Each number is 500 + 50 x the weight over its row's rms, rounded and kept within 0 to 999. Layers, rows and columns count from 0. Numbers have three digits each. The size before them is the row's rms in percent of the matrix's.

# up: layer 6 MLP up, 704x128, rms 0.0842, rows 608-642, columns 0-127
# down: layer 6 MLP down (transposed), 704x128, rms 0.0842, rows 608-642, columns 0-127
# gate: layer 6 MLP gate, 704x128, rms 0.0845, rows 609-643, columns 0-127
up608 104:479471533547504458338511606499520518446456493440625554419453518468601486482504365535503561504461478523537502542436488522476467495497430570420452447528428497401419480594494507525516502495522523512507539535457486515464589464480501500486396543501502457571604495569520518543497521500560595484394501414471474525488570507389490523533449483523534451508479465487521566441441524571485477448503
down608 096:504449541588432494580555412585420570478587484579485524593569490465378495500531395484424504536449504528411494481524548528482558539542449565521510594506524445564414498576518552489468517460526511489526529512439453490536519457487518501575544469598515500420475559584498502550482556532544404436544508480496486428537447483552518488438519458439512483475441465565535458482474577561425463507395
gate609 097:557522573451497502531431487515603408609471540458652484481589473528488644431502473453478463447500471541471407539491514513495471422496481489498409453537502439532506396492489517541496442499517521487440401443488470562463394489528488461387536512552439446587574474516538429509471542484427593506489457525499559414528540554563536511488479469481503472475470476547529487588577497517476481497524
up609 104:431489455508433507542526448496563492502515542449433515449548559502583440522530559544534523429553413416516589507501492542515535550572487503502525469432468568455476414528446498495378422512589509453408473489499587520517475453548542411421482565559618518550461604464450488551547500414458535503511492475485554513522536422512477604588520584470569533536534494474460438498582539474433478474483
down609 109:557441392454451496507502529436526535468504497433565521420504559588562346499488506491532454573549599480526479544454437561503481476550475478500491586450482565556612432496497507406483463401557478544448519427482527526476499530602427440504575518503467583476457551458459544438482379570471514511547487553495485511522555563457447489566527426438490481473498476494454498473497540574532532514594
gate610 097:492580544505402486474509417492450483515500415447546463482515529488510469381514418513471571573448553498537441452468408578530626547496526519522492562498499513495487547512446574526476436535483458455513471491490445492444527461474508469539454537506431454502482424395431555489514454464550415454512501472479379548422527501485503484632513473436570455408429527570525523452490442509400442563426
up610 101:508462572517519506564523493501462474474537458460533533501458476416506559538427542438461537612493626472483510534488516498558425448454506481504467475526488512521393480497449508570545473363502528567585497467414586521520478547441587563567575531566486561603405361464548497556509425441507495506412490500547457580474488544475412511458514516560559459512472522489460452592489545468499485471472
down610 098:544525406545461467551527482497502457421468491481553523511598516551555508483455522455324529425540549493482562451579486421442372566570485486465542515520467525494498545564454531569456510466497526527533615532458463513553523501483494594468535539518626547535516403546539545568533485501434547521433531489494458513525485521423415526426527461537460445451464548531513429489486575577559549494557
gate611 098:585602454556474464501513628518631506518543532496488460426520561354478488492591508539477521455462588527514384496580437583455518471493521456562476558529555451502507520494580447496643517529459468547537550489540523389579509417456519521468492483491430501548552538408454557493534583505477527490556517500529544419534504516540524468531464528494524461455495561522553481540478463465502541487426
up611 118:562609502471511509441475538558452501594464551514393510482549369499476495516495589512453507524485533410482473490516531501532446420509536494478582484499592549533508529415525434513432579436522539414624535515508477491498510571476495411498567548525450433440479470493552495471535411534473482580498564573490496399438505462503513468477509551452650560506446598536498470484448487450480447450493
down611 112:478449572486489544506529558575505540438458527457463600469497522501517499491491502492392575558497548452492540551569484490473449521552458481458480519503474499501549593556450477479471561450431520440519539381484521555538506490504542475495534639565470429481573561505556564573502487476421466447546466490414527443473422394538530486449473537588625572487490468466501484553583578431476414414454
gate612 103:534538555437403512548559417506435490547501483559428454460454500619554505563571502453502477497516476525481505476467431481489463507469423500465551481395503537550512523463649466601557523468447509424467442461562615512470518521501456567566574489428535524464530473568448466390534506565471480535455504600449556516575541477471492511494581464518573546556422452480597515532544542518499480510564
up612 099:535462490412537557486522490508440493446569459488508578486446525517367603597547488504553404471508416550495481464529509493551570475458474518546528416538494506594529443472528528604547443469503435491544558439484501539460438499495583428500478491479560478598538576496509503494504489468476523515509493515406487418600440489458526492528515458504507481546525555479392557398599566449426501532615
down612 091:565561526457412504588481460484488534399547526384436664511498462542526439551514545510506459482516465508562483482552447448529546409419486514494491570512483525513576522453472415546538502464551477498563487512538496451554466441502496428530490414475609507505462652501436520497507402537465525518563463545462560459517474505495504601551545418450525410527487479464464496541516474456534486566595
gate613 095:590581473624560473491429529446501442412466519547552526516591427489482521469443522451440545488517538564479509487620444471518538479473496495438495534407553535518499425520483529492411449503462557419488419479467510563479557465540470449563459506553426392585533519553463509501519455508525481389576472506341527442510524436534519502564510430408481506464486428521534540518560512541471518496534
up613 094:450467576562534511513572447494531469486464637506579480473522521540488598380532536492442526475618579505563594500506512481549448561514580491531449527437498495455543621538526479477550473467470523413456526485484411512504490440508409456592414551482491453425500482512482585467547462448448497405517589453463403495565471473496467559477495495492534538491515415510502526446489604503458491563498
down613 093:547488503455478492529600581500486531487524528517547607459481503495486508525512520509565507493473542552507501531445581387537484413633560413566483446540505523428502488559555459497536612481425563495421607529436493488447558419578499497474508446510417553513447501482514516541458482490515467595426452474510482509425548552527539533449536513507559542527427471416380542388514445433533509547487
gate614 101:466478551448477589500470547605495521480454353510481450455568474526464503517602506515524461450544489525551558593393453536500404436499546512574441490561520517407503530527532589540528461561472553423518415509440541502509486478504492416563418504486528497533499481448473433451483392503528418540591495467491509569561521428592580601420491469473486520464489468503503466534568515489504509536578
up614 106:461482415519530465509534517488554456462460522489502476476418531607546543421471431536410564547475506456412552518450426414493503512517527523485440510470521471525417389453498438474514493352517538597440577475503397468549471490460423566453599519527505571542518481490505475496549529494514485396510454494471564521548542556490488394637424525502471537514474479515551469493412527455486515582528
down614 098:488438497443552487588449554571464477464598413573495436485505558439539481618538518491556490474493553465510534471463557620511537528435448576509512503568455494507503511482495575515552573577498434445452434527543566595396553559605489527515531478547525488520475519500533545515598552471510472540452444443548477444510526457490515477400502517500421533436546485585476442533591596548522477435456
gate615 095:469504550430497473606472590436476510499519446531409479450503564407588506473606441503494440509535509544468553435419556552618493509552494445468404561502527512506510454554453442532547466454444519602446505572423475505557574410521477541464496489545414599537540537481413566509497554501497480513482574422495601569520490462548420507548531510515503547527493509554448541533480477531528567573532
up615 098:498527424536536467482523436543565457547506560540567485491357488554462481566421408396503613443585453450469451488456595585402543525479502512545492497492514545509518439454467535559415538453528497537644528436502506470510510560433552440520505567509516511524461492466539587520581482492478468484489490589613536471450571536482546471526568544463564534535456463489473510528532539500483573459424
down615 095:514445494517620553575576473523474410462573572498622538520532494473438488521491491609351476467560548585492542535437519475525445505569497454547423484497470544459487450474547535515561420455462513482465451393544546520536529509460476512440545523504477475441521511523430605442527451556449464459436450482473567508524527476516493532498548533491597569470474570457529533457540527399451535465608
gate616 106:493489536484524521459585474432608562435520441513501518459502488486562546530517562505466450512488491465461495516561549567515444485499472463512598434499379512513550531572551550437458572483536540525516505433484546578440554533549450520519481516455544465505521568445377530569450496514545506541499507465529365563480535454488511584454505468418506522484508595414505612471533452642452444612501
up616 098:490585434429461407521628466663493481631562473453455501490452482514479518459446490542443504564502589488511512527556546428465486504535449514417501431531481529519522581449505477481469445535515578491519471473449467505450615472522528510500541477462564564499487520488458503523529571483570523500488495527567304533517467471467482529517436475474517480468569499537479507411572408469528446466551
down616 109:529511540489432522537542528598476544545489441482582598499521538510485590463503538524500502475434517442507496447576466548426471533470431527457610460522561476565564498447414543520458507535531442526490436445466545487398489548532540561574520458480508454493420498466462396534421574483554498456484476461500343541484546537452537517471555451495563434438510544599533536499489520654471545510544
gate617 089:528487499462566437526528556488528563440518482435510458541547486517469457472489430481500539522578461443567378569485481410420512552501582464595453519536524554494552566448441423531475464429574475556489562455479477513412434448499495583466579520471550554578515421380508471494487508551490466534506556510486489430595477454578506481558505542533427484457532418574503419486377500510409497485485
up617 093:363454496520557463544446471496520535467496491474517545524577558546482482408528546434515625459456473444471504502479478500484509421547465485442538534530486435537506558456482512483555544476548490451566567447409589471425474557434544527600576552448434481502445379536524471465444438477519503424586505483458535424554444389483462556483456487534453517473615438496570501446475514577507445465535
down617 095:499543475608466466467556531562549550455496596499475446512522478542485557556428566444539472533570557464461537557473499585491557403587501508487527461385533527506445500481444529549537480494444568544598498497500497483523508491490591516578531535453485396575485515455500613564405513446511476483480520494391451548524531533470568549542446433550524590585558479467500508461559483609441482529574
gate618 089:499482425525477527489461556467419458502487474460517551471510612476452421443466525571548514506434523534522468523358506530527546484426577452522525443446490455459533475550538504519479470459460459575503528510502548524545532450530387468580482576603441472517433568483488521394585416493459533527536515483498503414517552533411430460490507521560543634586555496580481439465465561469493558461420
up618 079:454447511477514508525494458547452539516421468503490466507478609493497497497450487538603449498466543539469505428420514460446515502539468467418512452441464559536479562534550545475519480456487436447582489501532427515578504453500450459587480527480582460480443525582517535415548417481470592466583547511604494599566474536464484443525467413575542591520506500637565561490472533536516619472409
down618 103:572569515456525449475482542517538553443508578396497463535514390465489558419394538489450462464526494450531531492602449487475422496596446480554444481538579439469497502508444496583467521551478503529526502553502490431485482487574502530531519529460418453494545436629520463519453501550503472617526457576463539548491504529514474542622472486468504553592561411470473463518507407455503513487632
gate619 091:525514487464573429566493523571537518516516423427511475583439563447535505544522426390573563490445524514489515494397427424417443567430438524495569489472539441522484442570507469612536453496448514464555488537477539564501541448457508451482468591473514543562413546470515447446514502521574601497495515429553458574608457519551499523503600588518537557467502576513546452489452462524450461524530
up619 113:457446454482453458530515604387475569426477518477307476578530478520472512512437463473546502575544414454489475533542521399515439518525496481546523485444499499488538512600510470464441497525514582513597470508576503503449584455533550460473559555577466434470511535501541503506393448531547531504472460504526505491563395462499454470480440468393452481604452496458487473548517502423424461467499
down619 110:504523523393571465472606623400555555515505545551321504493527422483496570506519498482509502468535502473438432567485486416480545476535462501470524529449500478507597559576590482522523580507503568478514578535526516485448529505527522414506637536467469548511535565441451439490427519543559458477556573510500492490485448496548389456442489422421442537476490531537476493449485527531466540483512
gate620 099:643507471499445462528557433521523502382451524433536423461499507491477594519455441532461517434487510510495414582521534505448516520515502546421390493540464542487441555542500496525549494400484525425512529471536437516486496480410421506440560570608494496518465446588510490453471504454508549486464469424536563604627515474521491529619520465495529489564445530562507541452545585498574465532477
up620 090:473380463431482511495515477410531612563474547589454560499532511548510521499479542546567563494455482554524542505491484543428548491426567469559537595531480427443518560498562453529516434544385576570545534412494496599534568487531473622512504508409512484511466533423585493502551482510565469543518556534458482433484457515481498548468463549497562448445580617512531511521470526402479475549516
down620 090:522388512584608494449398513517451519550494405556526539502528562509469477465500488527521420504446428482553509486487520582463518488595539459503485411460525509520513610508560460506578521566452523520510532605443428572539462462472506484558608494464427538427411528474411567445538533606471497497601476542533461457445450431507489475495497474543452411500463436480555469575463480511517580470495
gate621 097:539478516578522586502568549440585478453489552444506524487515479544443429501478469533529497486458408506547513506469464403483565497582433447374477571486516491456533514457507479450487513463460523533514577589535464686444557494493477517523464475535498487545403484520438428466481441570435523496492630471581526543481517577431396569458515418479495558578530543488465531473466502456538512538461
up621 094:476394443513460437526481474567460445563519512585565399571451538552572528546506493495503512491499536507403507516530436540465508385429453577553583474418471576463493530538517439571538470544471601556467510446628438494519477481469493449575511529481535482493506525488528513479431548447435432446446426483509483502444559532441572419536521558418476443419535558480506502605477529467515432449500
down621 105:455433499542539525474583518559496501533483434480522495453493513493482408451564548518463534497547466545538419500463478466545510529444482525487507545486538516498491492478554519438526465444416573526474601411541421486469453526544545503570446536478488474549460544424370550468462533359502530355550506449467459451471562509443481565420516459453534459327473556540432506498517530504567450592470
gate622 100:541542517491516524488493416464527612461387487477499410561502505586523443375479484501458459463525429501555522572550439439519521484525507524527409524498466417486404520535449512449463508440605522400431473549467548632486507489534524492453469469430436524556510501502422599537514476480456561550470473520543508504505528526431431409452623453548478450473436510577497503495463570486468534515567
up622 098:477560509518442487524517461556519366470421487437430507439471519534421586566555506492454535493529487512534478474511512561511520592566483385479493518552517554543458490507469596616499468572466480536484467545553393462544450521471500472484508498526487475377473467521520423410500494494416422434535521450403483459467487537520535565541424469452499448570471512457611448495622534482476454584513
down622 097:545457482501631457602485511522447441499543416484471505516475495440501554560495501396472596534515519409486461492508488555503557524580493471519448435540559569514507528510501437501482470434479477439439446516436513456487565554558482511542483500536461438427385544419497519498444510464523525388568497455542515410629465454535553477503469488500483593570443563455533543498561493541436422609438
gate623 092:588539453496484578493531517505472546527503408575502489506440481449523469459547477533551531464569480550440492487492528506521456460562497515484500440454512553529475498457385517574548403478461528506531416489541492485535503520497532549542429515403495404522584446525435613449463436433502566479409465446428580569537445530507634503521551483602567479468458520491574489427488527450497543357534
up623 109:648475506497520496540510597445491470619525476475478412482485495467547482485451587470469471426486549509529507468494417485518521569504496492417566500499470367472503536546554519456562390393438537410512550441505496499519549407542443462502406495549528476519461551597486524502590546495436578525555467453475423388443472524574498470557507571570544538519489526532482482534517502527478533460567
down623 103:486541518542538599370603513469477449522508441498535468453439506413511499501533606488510529485523528491514583425554417532460501540511468518411477565542493518562547396440615454508500436482458496483554444497442514516478527437442588449462462550376455514507488539569502576520491502472502611592471552519444477487489585564529480484503464504481515493381489464500566395568441476453500502510535
gate624 095:499550472439520470511562482526515538455465524542526488508507481562489472523545586459468455444455485500607479428624534502570479513466539492539516564522528523438502488498578443619495465475505493532540548503440450554620537518468431587520580432528562490532584511595484473432561469485565542472515457488483519492451481432484428546492540502553495618468542636397509477543503544518404605479419
up624 108:490551502467394557501520541439506538566568499485546555514494511444536519479438423456530460442512475534576544542460478610431484495467557565485434483439477532476470518528560492547492432583579559451419461583483512419479510495425582558448516467545551393498567440462546386513483455365509435503472412453505510475447508512421594455556435551513563485463543589508544469552479485544508490479530
down624 094:400521511531451518459598541335444492503515588518513518532514555539463431457572493458497486481503431552498552513457469585463531537503433555484457433436482453506437444424476561448477502637528426475437457506499528392468537425486511450501454510424534476491550481483561480477528513486484399401487465572614490540496451516440500469510461593424577491524534508452460478550567514482486413471489
gate625 105:445484443459509423491476537533533503483474373509540521532443530482531441521575504405527539443500511425477552546547557482485389477553536554458397526456533496549454502527500405497500389533422432508460444542488481381540486428533497496473463427524529468530493517578456505526492511493511610539557359396498400498548444505524521410447452435455525518498511501442459562432564475572470527497467
up625 107:539605493529543475505503486506495606523513561500575533597476513373494593552510474437465629506412457387532504466465523434463549548486518546462478469547477547563438488469560541581425513523549425456511523446541516548506429485579586523420521453493527441482561482512436519514524464487518492542583555485569562490539447547571403495527576399392543467481543441520489473510494456525479527485519
down625 103:549465561492432363585489557421517507503525563446512540508562454520559447553441494540514446450502446595466422428507523498521435506511469466561595554555475553518552518450505490494474497525537588568587467554523477528476490540496526406492445487514412498558459523474443445488537455544483464484572512431512541462495493478571528504543536488491425482575441480505560593518523618578560621559609
gate626 098:450577521457515499590493515493497497563463563432535484478451447544609538423454447487600591565539545542581457431495478609497392568519494476485543541519466530524529524548553520568486420502538407540426500458538520499487449537524500432465424465497564568557482461436530465483613553508487493518411434490442521426490563496511509435451489565577516526459496453553523615493534470482426512578566
up626 102:512463496546491482460569522440532470461549391565439416502567535449519548582470529510475478486488480510509582517511527423516533495495450528403470425435420488419548507417481533479495565547406423513444445338436473384524463446469481537454527524584485472471447522503552489544485495534438515558548460481458503484604526447457493563495477559442542532400562593521441451471480542575482566518494
down626 100:496537445585449395526472463514532383451456508534452521528486508546510548634463488521550466472477519448541553541548527584563513591430433457530427478435444613489462506529531625529582442564427497502526502413535513524457517523480595472423563540559552509492435539443471476563472491532446453545439415509494470446427464434522564549425488411533502520429514518503488464470500552533468530447517
gate627 090:512463493524418421451460366440515573515389542456431495554532494493402490529534522500481443524554512515481459550496502468528522599556453547476518417411493476425606524553496397486559462397566461532440516471563555498441441530523458529474445559656477551549559533538443571432541543555497502503456499415554517510481511460500546541495486416565485498537492516420484498546543515476530487478572
up627 096:409531440460432456483514463449532612435495527569394410570533524516448530520483581430450480576528446537445510536478526507498510500544463458453492542555531500464532565481434501478512424480541507459513583531471611549445418519568519501536424541534439512509510462552519545424625523562477540429570564448534496449518442469460475601453490429484486417558475471452502514582513556451465600443545
down627 103:566497449455469479435516491457563522460551546467436427549463502530440570597463543454461479474513439435491454459500404476478564558567524549453500587510428531427584509501489429487454473482550488516538515549484548489537319437489475497530396585517558575501465444616581577495498512581600524464483489541499513524467520506514482469608459491493529495580517459489517539567532517510435591477542
gate628 104:507538547447462589547469584503529490504474475527580544415519433525550489389529449595537572494414496504489479557491548486481509595424544494440564413516597509514440511593518422549521570595462500511458535582455392482454556543471486519535538426441543539595442485518401496483491502476464461529558471492452460567538406595503541507511499474446545484495435447577495449447584501530493474508524
up628 098:477555439602467466473530515477618496438469472443455520502504508497492413505566405507473524424519544479470482548446497590556465488418523507529430483518587496510440504654415430500474479515525512512546496498498545412562536468469530378480541562474468454480485416465520487514529555616488574389477459548498430616562540527479515503479542625530499445440486485472499538536534468477541460558461
down628 099:534500487571513498524565493582506480496462469368475543558522445405379514506502460508508434451473514611435443546449471573533465513439504564514398552467579444432477494555515505508513452474507549463518506415621541436510547478511516413440485485551511499512497455592492507541400497502502467514521532457425350555516541434439521449504475426560538580467498434491544573554537508491552478565511
gate629 101:463542450433510456623531523519521542525481514423494465425421481453467487456449556491461518460457448560480489503550504479522513477468602560488632414507534376484534492501470598510522451475566421534548465550532377516472524534540368484496541379543566469494527498454520510483492506468557512508481468503445531468577517538535514463522424360490527523449447548499430533507573442565456477416487
up629 098:505572574431534472459454488496471447486555506541535468412521571568549570415494572499457429534520542523419541476424455494486467447526568539529554577520490526422511502515495576496514440464517447436556567487531488530519552494512455482535350572565523492499574352578473617443496417558618427468508441476509463508411514486559447436522457497499470479459465566464443489488541501520541544505518
down629 097:584526501482475485511570482498568449424490473510427497500539547563518490490438550483528512484462466426527558521586529568471442424465481468478354514359558521538507542450500484548528481512433522513529539523525577565564517410528573545495608546434377619549450526588470553452480491582515501570566466522475447525551511556456535528523516583494501496527587473506558557550504511492491542595542
gate630 098:499520652487421497582515466512530504453499554502485569464502408521483511523496476454516594543538528503547463396465404461512426519578424537520514544595505495527572469493522537547466481537505545551585434515534475567450491532447485554459532433441458434554479534536569414600451484590551488508508525432450504487469471501549404569459418495514487540438467380535499413466611442496513481473503
up630 091:514488489545479470406418414574502450477467468610586428483495429415555489461468497527464521483554488458511444495471474453491562467409523492569508657467494504495454486418429498512530462545606464456495540513618541488566542541507471485524476454576456500518506539498464560470602496454573597559458449465518524515501412580567565547407530497527513497586525442501437481500568518537472453563482
down630 092:535484485418558482436535490518460575590418456462498527613511485561550503492491433570462418499542512454417501516516581610440494558468500576533477494501535514466457604427418548468562553459532457457484489463582505533548412520531398468563539469529532496513420536441458573553570507452494561536562493484568463411529465468463550412578536401500546495487501461538472533470419556576508538523506
gate631 089:523448529435432477421496420530531566545464545490478491435454477493384466538495461550523497619475494513426491450510500483526411455476479467433531470461463452598478537509486495502408477400433536451608529557548511540447549463506538593498459462479590542473503512483551518593518621569482587437510517514434419478487531385540591492505503494500471441544536527606466502510608500547486472526506
up631 090:428545409503405491427570583500518398532404484496569514525448545533443442551497528466546430550497526554480556562555395493489471449463531428469470453537561491566567447556366426528503591554489416459450438515496461490448575434548539506555588477387404456530462499613464495492463543471477473493548496563497429482490571501464518500452523482535457488452453542478523504529521528523540517460474
down631 088:446518448509430507512538543511481567515561563437519488477409476518419521498569645497463531532580540578504456474462559454428471481473501483502464520490549491593501511546491450488471557458447472457592468557508463522467574375489576576487585403413487476473533410474526489499470470570409508502582464533455407470493495503491512525425408515490465516603476583453569496489547462392546524479515
gate632 096:467447482462518455460577531438473567454478510553456590519461522427547490567427536552537470505514406475452510558463536476443585596469449504597517563410420374484578512491468450467438571546479496532452568466468519508499560499507484466403503526441437454440498498481445480488476486435523512475534528433469568400577516472483371513465512497547487557395544466481563495487578484392462558487502
up632 090:548446486457426448531493404473541531482406468524499571457528442447546555566406480519521446435385452480474545529505525471439539549455499463534464572455519462487566550488401450536545416509562538476485467458631564400540477429541446512507472493496511441451516590508353512443479414400460450591512458532510464520464521509491471573553548523476560499465529454431519454498503544511450566486529
down632 095:562559464574434497506484480530556440447567502461563438400537494543466383509450532549486473410487437536528481465589577501500520509573495559493503527591386451526470494519568458511469478487534517397488523506433491473613504483487500478445435485368496440431474480560582514405598450475485563502506579484430545487466524509603503527485473518546545485482587505501460539482567483521544552587563
gate633 108:474519505522483569577530521487566529471589535507505549510500460579383497530478500404515512575452453416564516520631580442518442547404497509575519518457398462541521518530574538569496490425532501623456450543540503502539473510541432557520467492575457498598462568500463449489513507531547341462545508461536465526487452548487522484574481489532485425548551503438484435500495477564467460453410
up633 098:526476450508566507468525603548533417463462560528479555517494558486508517427436535559489544575516504506438519501491528446603483469456495509455418420556527443481478494482494504444421562425453452559534562483537478434536503450528463605646499534468503528430437562504523622518561412480504508504501443518477462468489416516516471475497392438446581528510548468559542488567438523509357450468445
down633 094:537483447485466491393469431494497524465456563543574451481482390469584557513443489503488459381455457449447497542445544460522512508678479458393549550494547535545474508521407499479443485568499477392470509485479494578438459574500518467417460492454557507476556501510422491493469457488445512487393497489560524546434523437470572534524510523471451517482558491553535486451640472554432517542539
gate634 099:574500515511553584446463520392466514473523587531534503461459447484495537628576447523517422441489424534520548496441584573448478467532462417486492588576413491405556488434515423518438500434535456543530469506460569537498458553531524471492444506497459513536503462550427493581408526501477378474489504465503467483460474507507539601434552392482581515440466497522446490467497428589478482574478
up634 098:466530538487565542555466507424509498570572544533383521487507575456545539455574475618556466513500436410433470519584431556523435572536523513511551432476531576521518454468517505506466542426530535593494576398443515513429556574456546498492470517477448459474487567533503569560490573530466560517457479453448526387461518479511591467551477484558476508551485553402507579478443512551474453600456
down634 093:526504573514535599496426575422516455464538595532460495500436466448542493551551588456467488474491459503461465510423503490518392487505487499528417559589433455389466547532553566472492517397509557551536488461486459573493458565505489562392553506515557502506538439582489478565488526430508493523432485529594504497516519458434536553506450523421511557483603406404514513451481482624485443542495
gate635 099:499530489484568464510524447541500449458557554504407425461511515432495571532530575466525455435512539459461487474541472498481476494380433577534424411499489553472477463496504478619480458478515478530544523514449451524555484554497467529532410549512449540520447482487428596492554542484477556525468496514366522437479428467552489376486498612465480637620449506493463454477469476512574506602556
up635 085:569603514501535578489457462519549491558406400542510503526564524526536526496610560538541550540498486483433508420523532530496580549545491458471520515536514443598453499545462359564505496487500405515455575515467399480562431490431431497483510487465506505529565510432457440553441539466508525485470511510458549564424474528501486513478633525566516438498430496484538513456508397593432491398450
down635 097:516488406535424494478516451479478453464576585485406429457463435440413574506525599444519488371458488476564480458543463481543491498389453579436420473435457528479488487485488580496474481466526552514563552489429507538540467496534423579412426402499501504559561450557427485554499522495490477549446515492414527466475472469498490472378509557394463541431496520524474459509441503500537481594517
gate636 100:560522426530444551447468550463482503485468425466517474466561466415482485520438490471524450548516536463480531457489372535568409459464454526479528460445472638417503472472450485598484585533487502506536492473451488497428475537476492527510423596488430500533494497485520454495517505541520494536451514486513463497408525529646498479517458544357513598517551627383492564476500484435597536525496
up636 087:482495424476431504461483478424449430430540482469509411523464495454483549442474483541552504564488539511589516555553459561547537475511459543545482565435536598438502486478436451559485547476561412455513530425525457540428537556452558539501476514595459459486530602531587470488589529509491459430508448523502524495421435510527508370590568453440495610519609502508558582433480471431511485487455
down636 096:486468456438520529560563470476475535504494558559447511510503510556445501544494481511543511467484559475505508568504641430486563516560564450414487498538482459531536429505497448441559421439444525450412520538534451544492439407555460457517489517509574494424394468599561524516520452432414533494575512520450531497515503512361493446541425467655494520540477506590523604504504499487423470468444
gate637 094:542434484436506450489567466458463459525442415448428511523471562480468504471444489528530495443606525403374546514519539535502547464455494512461483480473558545557432393483411476499514560497415531532467557535439467501538408489522442566525507548439541422408503533555443536484456527528524629428480462513464490549546529382448482461517455502586620535498548498465546556537493411558502452522515
up637 095:478517557415580471546433488547485604516476509473530465436387430618535510479560579497580533507540559539387484548438516484488568572607494493478535509454476504579499479366495531456507585515469543557529482501505498457472493408537615507473522445496516535501442463561531510563485479485416585489497521529521466566479423528498413547447415543493490511567490450490529455509370511477509541541494
down637 095:518420519487509531498476492485476445476389431448467487490513527485442554474552551620448550436502555527577437512524555488563600480396512500499494497512534567487424407598434474487569420426484481494488554579510569528499433463502419440430510585524564464493534533584517504598447454507523461446525483492511504531494408512534453449641494449545531503533462451516433551452542518479496381477519
gate638 096:480615530566536508472428471485567542494517645588556475519452517562429432439491501555455496502490544462479437444549496474474518558600491438518525521430471477579410498496502505493549586567434469419468550457548525531560473463470519593520525463554498589393669443532509457502509450485533487537433454439536514510507549544556480445529545443405485511448552476460512497479564469481510568466516
up638 101:398490442503547525530534535502515568541403529567438452504445516422455482516532459570484620485538504448488536499536457582530453449592473549483514438449521492528433618442498501528561491522521472525496444527519431474389562465512454479470547529506605358457443509515468448561529520503450505456527478584553386499419467525456597503498483544461425505576387422528549511509486465504506494501450
down638 093:494480616537496487497536499541577416526400455495403497550510551525503498548486483621504399476505424475511459526476470485483488554494502458576488467542494430500526537533512511410475485406557511490534504584467543524436481607527520429483419514500580448521483396478562431500476610443541479476467540467493566583520478535533406611625474542504531511457548502517494532528385451543558525552493
gate639 101:468521518438538458439589549458423513542530464430503501617505511513491541542566522525501427507578476619494537512481450572611547547514461488533441467513475466424486637599516509518536609446493501448467513477626523511581569532395485487494494511623515504457457475530506438466564590501549539494533522472511524575475432520504474560466457514480414481434509427496446559538471543536479527526439
up639 098:426453502516580439483568557493569410522490529551423465452547479547521470541592489506547438565466460494522462372473475442448498510494463540486513454535553609517561532475453482502494483426511410561499453574510594536532447374537562543492524497426517539421555475567429507476484485534544409429471570553401529543554422432491533469611432535530509487580479483471501415513528492491479546510507
down639 096:536402541523373543563508486494450542532502547443500491526416493441488470491403466519482492486435518441499468518464552510464563485541542491528486529523432467407528559549428523489492513580547553526493521396454467500495577461504498421444453469476507532479498485400477414492587478556523470555527588412549499601552401484441568524493413480603503516541436424513577500479597452540524544610512
gate640 088:426522566490473469548409475537476447510489410518555486566526500495411516529549402541529562497457550501451449446598608536485435503503533437457427487498552491524548484452536590538577585442420686564467449454504457544521560465520465495498486465538493525527482541498501510421537504486436447553461558552467512575496514581511500462554496495518452467600441584464511545516559572422524484450446
up640 094:506498394523529512547464515523458456469455551525541407486555422533539504422515500543466440519502532521497600533574515518395577508474512413515518413397510553557576546461445547396511516605579478449478508532558555418478492521481511558521543535464532476464505425461487500526535500483557518517571500407542480570479509452566501455494527481428499531457631517504387499590531452584425465425466
down640 093:585462473521526423437472542539486528420489540541558375465486476554563480567435482494427566538515514515514551430510484484566576520534535552553491459437473503538531532495534465468547435492513422493438552586573542446537479543450534685480494585516548574416490481497493546475528512548526522412447470410517544446536461502533560543383496522579505470381468552502497498518431512515536523582487
gate641 101:471450566473426489573500482540546453475530448473532532470442460526541551477586469412504493489500626448595478539531470460402521491501392524523545462570524503513511490420457428519542410493593487533499531469495501532493575454427496465502564533422540549491470553450518357446414601526448374512412551547513430570520465535408541538522548534489562471498508470511552547471478532575499531516505
up641 103:517498509475534446484512642460529486479540499573509507586490429492461486547562467528609587528472501515510533515419528503497519492582432358480461556525526505462480566376446520501605520483535499477523503462498478535554465532538607453527559472490537639553476420468513455481454588550514486473580477410552448498602470548469551533492419520528437523532508543499517447530434584561555511554509
down641 096:537494470512525537566518552450551527525505453577508517550533524519564569515464489432515415563479501469509492495511497546462557466487563475399487581435473453615563563420522488496557410516483449476540549497508396443530515534414498471565485494511506463399519449510575470462627449499490620494474505447469470480514553499514514521501557438589621473362529557488403531509571495475485511565415
gate642 095:555603510541518493542478518452626510476583500535575495613598460538357449525459535541419464513596526540431420499577518487482457479544497520515476531553471530500497521596451545618563454563482477518523492468555514564470438479422526448466546530462515533514512519515415373540452446534453535473528526508504552488475429489451481527467489519483487566522435429442512429554440437430470465570520
up642 103:513597520491509550447535499491407433456530483473527470475456518561579501464458495565562500625555505523516546502508504502502462436448530539500491531535438406518539616468549524523546545396535419480522451492560461544417469380630500474414502403572510450445489449552512488489605499419497491523522516583525511438469461494486454451511480558434493490512466430624577547456543534477495568463505
down642 105:455442472492622513560500491492456547438445436473434492452470579473485614505479493426582522510468458440513573472441429547462555496496583520459518548558500450486414520455467502511552504485502427568518494496459529474390435427524540475508481541575458592528549474519600406465517531474521537489485486500528561460560409499523450570541509547458530387474511573640505465607558489508542480472438
gate643 087:537508448570622479496472456567435480418513415447520434497452503460447491460564594556524511473587453508488528452496548473517468473412433533455501436454557556460503501484513457478467472528513558596439551523491573460499513504506428509565511528596476468505645480472522463468486418552508545525528571443431532514560521545517525474548591505438401627514519591559423496481548560499476595506496